Weights of a small transformer language model.
Size: width 64, vocabulary 1658.
Architecture: RMSNorm before and after each block, rotary positions, tied embeddings, capped logits.
Training: a variant of Adam for these matrices, 157M tokens, 4947 steps.
Each number is 500 + 25 x the weight over its row's rms, rounded and kept within 0 to 999. Layers, rows and columns count from 0. Numbers have three digits each. The size before them is the row's rms in percent of the matrix's.

# down: layer 8 MLP down (transposed), 192x64, rms 0.0959, rows 115-145, columns 0-63
# gate: layer 8 MLP gate, 192x64, rms 0.114, rows 116-146, columns 0-63
# up: layer 8 MLP up, 192x64, rms 0.111, rows 116-146, columns 0-63
down115 104:525549495511464458504514479545505511506483527515541494542481500483519475470495452496525518469525475486487509494523522484511492477541483511502485529510468484557471547514448478507493495510483468
gate116 099:482504509542494506497529491495505500465471531497467503515518512460505507480511495465508546538507511455471479524523476489477495460481523519527517544495469446501523492476541466569511502499492479
up116 096:461538496521530488502495495487492497523519460483511511457528512495500507466484445514533525518533515495444492499487519585514499510496500519506491489503503551480541478490490451490514520524481505
down116 098:521543500478520464529498454489478496486501494510511517512472514487506478521534460535490533472510484502506498507466470504448485524497513435525509451546514557507524504516488485504514512457499481
gate117 095:510521502488561486514484508498475491544555496510517483484523496516485500485502482471495502533443475507506489546525493472503536463514497528514504558493524471509491480554524522516497496447492523
up117 100:492513501531452448503515528460524550531541498519524471465510500471510443491492497503542507514508503491525493538492474474478494466515504511495513487488512477454488541465500490486460529497518469
down117 101:504518540499498557527485514475462522517497479508498498466529500517459537470489519524483487475479482491509463467505507542471495516496491513488496541486489469470524520476563560465496487498515483
gate118 101:508513495500513535497502468485471514502487495471500485501524478493516492472503473475468464501471463516514485504504486536471479510564471508520531487443504465555497483537461491490496443548504491
up118 102:507520516517550458492491512509521458483473508556503473520490482456494493474510461475464496459501493501470536506528481478524504539523549499472490553488489514465496497489502481547526494490489481
down118 104:511517515523479492484496486483491530501517490471475507457535485478456496458503499486508554538493471518466554536529467496540522511527495498514435466521492478518485496469492470500526509509469511
gate119 096:494498519503482487461487458548529495512499479544499515496495494488528486510526475523490485538443540505506477501473467479502495508475519485513543549469512465483498522467496471538518486550457510
up119 094:489507509473537529515477491495513490466490510507482505515453530427509461467481530509523490540529498454498530485510494512503481471515470544553500506502471510494478485490533522549517498493467516
down119 100:524489477536498498467490513472476517478492503513476495484475487524539536523509470506536479530494533539488493468444469473500544481465506479457467548490490524487524530509475517525520492487484544
gate120 101:543518525490507456504501507540450499522519516513498501520498530488484498491471544460475497524489484542493532512475550510485491485511529507520491477581468520501512525488527523514501462478528514
up120 104:502509512519484499462481503481472514492505467487457528512545488488553519465491495502542480496526569507534552500537491490538524498507483501491467462487487535503551503514501519476483527483499519
down120 104:481500497493537575525501532530498492472534504471525505459465492489533541520540457508498487496527480491497491502514493496530459543522528469479519511491527534487449501519496486488539488513487495
gate121 097:497485530518513489524519473484505486534525489504509513486502583476489481538496541480482531529465518481514471512454470494489505473516543519471492520499476514466490483482505510537484453518531462
up121 100:480498511514469498498517469518489518508490436468525505471485526500557498450472448510496450508525489497463502482490496508523498484510475489473454484474492547500532517502494521459488450498513497
down121 099:482499476543507532488472504523430505502490531533497481488535472484535563493509496528483479508526507465511495474480481468508465515526493514517489499567502507544476523505474517487509499531483518
gate122 100:471494508528508497511483522521462501476526462520505496512439471504486502487506526519513488482469493492484489515478496503482495476512525549467555476512558477497511526444488542495498470446497470
up122 115:486510488479504507524455494557513462494538459486509493505538453489463484539510481525509522542503510507498489492493507457476498475471510511509472476485476516425514453513495487526499475501478522
down122 102:492517532493496495490493468497527524508490471548454472541510476504482478490453515499465491466539476504460497535465457503532511477518511498503533483511483511475457455508517458469527523504517481
gate123 105:487469465476506482481463501516536528477547500498470508462510473491526516474529459499507512483472523498485486514504519496517515515486513533524459481556502430493515538518486491516459513466480529
up123 097:531521507530470509486466482455500482549497498452522519578542511510475521502522507495497497465464521493522500503526463523490505495472511489500480515503503504473484563502487480521472455529497500
down123 081:528508514486466477442518510499489501517498487545502528510475527508508426500511493507510452520506469507504500473450481515498552492512494475524498515519534546521535496518473514470537501514529478
gate124 097:543519521500480513458512497485494487520504484461469500509546467521503558527514518507472520492503463510511505509560478500505509510491563483504511546510506496488536534493506518469466525519448503
up124 097:496501454520484484457507450482552484490513520523488535504512504497488478497488515459502573452493516500463508514494485484498523482500511451512515502469463497535536486468536488523528486491532501
down124 101:504475523512506504454465519483506454492474516445534460507462527545499502506488507529520469511510469473532482511511507520481514494479476531478518495501490475517445536549473501471490509491457510
gate125 094:536513544535503523455519510525509449532522523466468476533490514521455514483497532532491486534472502506471518498503454509495527500474507471519505502522485535496470515551523522531464512508517494
up125 098:512491529482474465518551554460509521499511487472479499471448487529528516487512485521450539504528489501466476519505494505480504467477531520542493518534492508511518470470514497514511450506465489
down125 093:487449501511504512509507500521552460505505517464501503523461493501468537504448523525477479486523460508529515527461461513510473477511497473476565518499508502480496492534530506520543521467494498
gate126 099:472508518474495484473542516515477489498501524516493549511479489494475479494517495500493464513533524487504430456439492453474500520519489532509508486515471473476523522491513496554533505467516472
up126 101:477486453544460488546476509509481513502514518448514542508462496497549484484502483493533494480513524452433480498499489516491496512503491465536492481497498475539489503515485525490508455492528476
down126 102:495542487500517515562497461498500518466504470483476452478535479488506538485571517482507491474507504553543555508502501501475485493500518498467524486524493498481480483506506500481452519491515492
gate127 093:506521511516543458494552500505503487504484495500462473505475501535496539503450501492495529500529470453542508531499506526540511501489528507506529477458497533537496547485460505493533501525501459
up127 092:544496533517516494521472521509481488508493457465489518471496454484484517476495497469511550529491432520507484476456506485475466498478538507503505503538508470457491529485535486503484464502490467
down127 084:480484505494557513526528497493540538493507488497472499514457503504498518490440474495477479530503515438529514511504503483507494536478461525504540483470480529522474488530492510504540528480506448
gate128 099:525486517496464484503517523526519499485488496533483493478476489487506493486499535524497503564473523485511495544567519499450479505543520472506509539486539462523526497523491510523519468535524462
up128 115:480506474484498518473541510512443465483462503495519509539485488503525493490515542502524511499453482476520500455496499521470511533551491514488508490520516506469475468504536551490455476540526520
down128 114:506554482528520495509537518541502476510504490489540528547518493471490475498530497512492500440480505488518521460499443526472464489491533485507466472501487504454514500529497533513451488501481501
gate129 110:496489490477470521517467516498505521510541489510503500490497481494470537511520496461501542536494529530466472473466507483509464527519485544523502513514509482496517463473478463488529425456485470
up129 106:529487499537516513480478507511501530537515525519531491468544514510545502515513507471460488541529528491519486477487513474491521531519488558502485509554477440476513527488499482478517485476505535
down129 111:513462459519512477525510505466472497466488500501482467500495556515541475495527522483465484498495462498533487460492535481486487472505436502500482526493480524495534513563490513510502547498484499
gate130 093:522515535466532491527513539491492478537498479498543518478450494472525504493513490474512479491504538513497484529495527480525452503560499543555505519507486486537477511531498488494524487517453514
up130 095:448497456489489535492527526522447488478468526497501524534545485486507493500513505527540464491499483500503513534510514484521504496534527509576474535503479524493475470514494462524515491468497507
down130 098:505467507513528478529546470528537500492512445483482512492483522512501494505490506475522538507483468494509544459490480524491552501486478534481529472496499471504514454451542530506495531460497512
gate131 104:556500503499500530480538517512492465513519534533516507466492497544512542496550500481480442564482501525536522498541525508520538499492526480474498480501469497519489530500486497506474508525512513
up131 103:511485459498507513494506489525482484511521539481529508525565486501516477484500452477536504445497535487490446503526490531518484529458496502523504488448506509508540525500527466531533509514511485
down131 103:486514494558479474478481508465476481476531476526519473545494532447491542501516548489475468485475475504504504490500483531490553503496489511500487537506462500476476499476495491503483494465541544
gate132 100:469529534528503500519513522512464508493525489529465483514505528509512528506493565453517521518479512520504491530528516546507509551463473503501546468497482518524503518478518465489474508469546485
up132 100:473504497518508512504438484484477505506517516539512526480483490497495505460501503504444512513484503477451493541521476466478471506469497464450482493524572485501458495483514477499468530502481485
down132 099:464495507489487551485462520511493536463516517546467488505515510489456512516483543483548526495515483546510491497516511531520527543467445500504536493479464486522504506511494485492505545469507485
gate133 101:494495562472503511502481494517504542510505535464488494503512504518509513487519499517514549488447509520459500521490477503497457524510477551507505525509524512520433520471469491505501553518460518
up133 103:507511530480544472524511494493476493492530527496493504533534486512483586470448470483497498467444531504498497516507500477510469500496506485484495534545500528471485490470499503515521521468466525
down133 105:464494475516507450491479530485466474507451469505505494504519506507510479497550513525523488493482507508515475493483463503507532483464486541553537486509479549531477491499526493457490446535502504
gate134 098:521529514496530515513511492520531494497522569505509472510471478480470487453531505501541521442469470477497511507527495511493493496498525471506488485481517499576512503488460475485472509471463486
up134 092:519528508506504470538515509469499492515507535499542482447488478476534474504479512470495473481505457502480492511513495553459515469487552532550519509472499543465467490453491492500492484513501496
down134 091:485499481496479502469479488502508552496528477461472511511499501516442426534500521518492497532500539519534507508504490482541541518505462474507499507501530482467484496491464518468511479447506482
gate135 090:546501492543506513521473503507507535513517526467525509480443476501502472516503481478460561465503542488529501531526527528496473502493492457475529517502488485473510513495498529523455484487472534
up135 084:479486505517507466518506535506469469531493490493500441545529498439486484478488518537486464511509499476475460543499497470510472534507522486478484525489457486488503491507538509502522487484525441
down135 084:541494487511493515510452504526478555502490517499516524437511490486528473542522504488452532502489515459527510494487510515512491524492476489480589514512516551505498519494498503508482513523521499
gate136 097:507492447481471549490480523525519481525546465469504477519510499467505488537509476523493508514518444429478485509501495486511484493520508502509526510508495476528531502517491513566456491487506486
up136 088:532487520484505512555465517480466507478493488487490502493479479466496511524484461513467457545500494538541503526494535515506544506503463512484466446472499523520493488496462486537510501484451504
down136 091:494484506487526512496489469503530518516507502524555500505468494504477570524549549473502532497483506506469473483481517461494442506489507500500522509523529485514495473520526515488518557482522541
gate137 116:507493469505528516529543491538472491506503495485463489477563490463453485507518494499473541522512504513526480519502474508468495488469487540533527528532504501509521514503512444505469500522439511
up137 109:476515506559467487502495514529512493496525446511504493571518465510480499529528501518476484465474525477477527522506502520526487488521502468489515504508508495542526537462512452542509472493519526
down137 109:479496523532511513503497499474450510504496487454524496502494493471547442430540494519475485490474519510523490481501511434490516482502486490472531521515533502559497493515523509504485509463504500
gate138 096:487495534501501494497499531477536504492470564494529465472483489492505493492505458498430516555518495535467499508484467506501528480504480532530495472495530527512518526498481473482496484524444473
up138 094:490493501508521536494478499499491497494496488474465466491520483490492518501481506530520425454440516530472504499498475496489519493502528474481497486466503444510529489454456457463516503464518513
down138 099:492553468494474483538507456497510492537502460476537523506520502489493520529498507540485502548478516478457492499492448522525478469512484510465532523528532515478494486479481525549486475498526503
gate139 109:519501480501517493544480476447490493541500500509497516493450529457478533472538503472503497488492488469486490505484486481489513494486490564476520539459501439482493494544495519523526506460480489
up139 107:549513448498513489507459483523495523503506460522466476511518522556493517497502527518514498523528500493516479484453534523494556517464495501471509492515469480476483517511529561469510529485483495
down139 111:501526541518516549483503456532476496499514482532509523519514530514520497482459460509498541515487493460517527476494426486500507509498504451509487446455516513494490487472480483496494510535522507
gate140 097:510449493506500559522526494463445521546540485472488499510496519476522508512447499513484485523496515516477511474514502508470497468525476497524518481459521478492495507546523489473485461483454510
up140 105:504496503467495525512474526539496525496504476497499501529468459452488495527530479483499535493499527516534529485451484457484471539556532455491474500477495520511495444512499481478507481521494471
down140 107:495473479452446498490494523491490499528554508488481476482467480459485484454509526494471469495519494470486543507502481466515491469513476527504450491526513493508522475513442493450498511497507477
gate141 098:502522531502487490518500454485516528503509446497465530504482477528498536439479530520517566503470504520459553504499487517467511540525478485478512517499508508502505526507466513480494506458477510
up141 098:507487460500518508492537485502491490504504505533493539494497480490494501511510486465512479546506488535484468498505567476448499488512509480559489571464507507458500495506552485479511519502524472
down141 097:500493533486534507528520464496484512533503463504458483519527473520496566460474506497502530490467517531440537522496494457448538512531517487487500515503539516509481515496481520524491509506500513
gate142 099:532512509503532504549487482496515505500490547509437515503543546504486500490476475503505526499528488531510492533467482470492522469487543511478525495479506504484544492510508531532493521490578507
up142 096:525463525517536539506448535472517502514504465494488537566501463513471517489471470455526482525527517518506502497489477526508489474480454497498494498470517507511548516519481490508550496486502489
down142 103:475518511508563500475522474517501539480524491554495477524520475531486496543479502500529485511486519499513485493493521513467504527486476479513573487503449549505507525470494498458504502470503527
gate143 106:533502508518501566485523537511487511508510559466468520503513526472509514493530479490471514497489498516508527526526483474497528493459516498547531553539520476493492492516543504494509508493463453
up143 099:502460506519491512472526461555498443530506486510516453461518497479499519517547461531500518526473486518504507515535503490477485498533491518529481482493541478454489529494443495491494475494507509
down143 099:514534475534458523495532519484517477449521497456459474461491502506513480505541494468524518526461471495452494471501518454507514512479547515515519508501534472479504509473533471493477488502518511
gate144 089:512497540451463497514439492483508504508520492528466536506532484526551487460529514509587472529498485471500527510483500495514534498487513492496533488478498494479492525533519497494469485503491502
up144 098:493543439484492446490471528540504516545518512473519523487558487476514521512498483493478485480467486487486498512479493494484500452492507486530451507498527524490482478514459496473512459539482501
down144 094:544494528519470515487541485462521500534507499487487493522449504462503499529501498535463520519491564468503490484543500474512552520520478498515522497524511508496504533534447489525494521511484530
gate145 102:503479507522492451491472501479476491513456542469509523480506472518520537455522501540478468531458538521458525522525512556478505530537505517501526517466500504479501500479480489504510500486529466
up145 101:516491456501475454493513510518495517508506481481488491476480475536491452485471489499494548480503483510541497495485464527476525524505456530440498508484532501519458542491446500504516534468502475
down145 106:460525499487500469555487502531469521506547465484496504513453498463463485503491491517516469485527496511499500509490407460501510475531502482499484499528542502494514499502512478507521457519495483
gate146 095:513486535513487476480476536517512548476580476504516526480475498464526505505521465469497511484511488525498528537554469520509506510492501482514473542500516522492485508469513515486475491443483519
up146 098:486524521484506506519523514573527489485484493506496490528526504510530461501517506495482526528536494524484528519513517510477463483481530559524511479543478491518488453487514447531466512544499494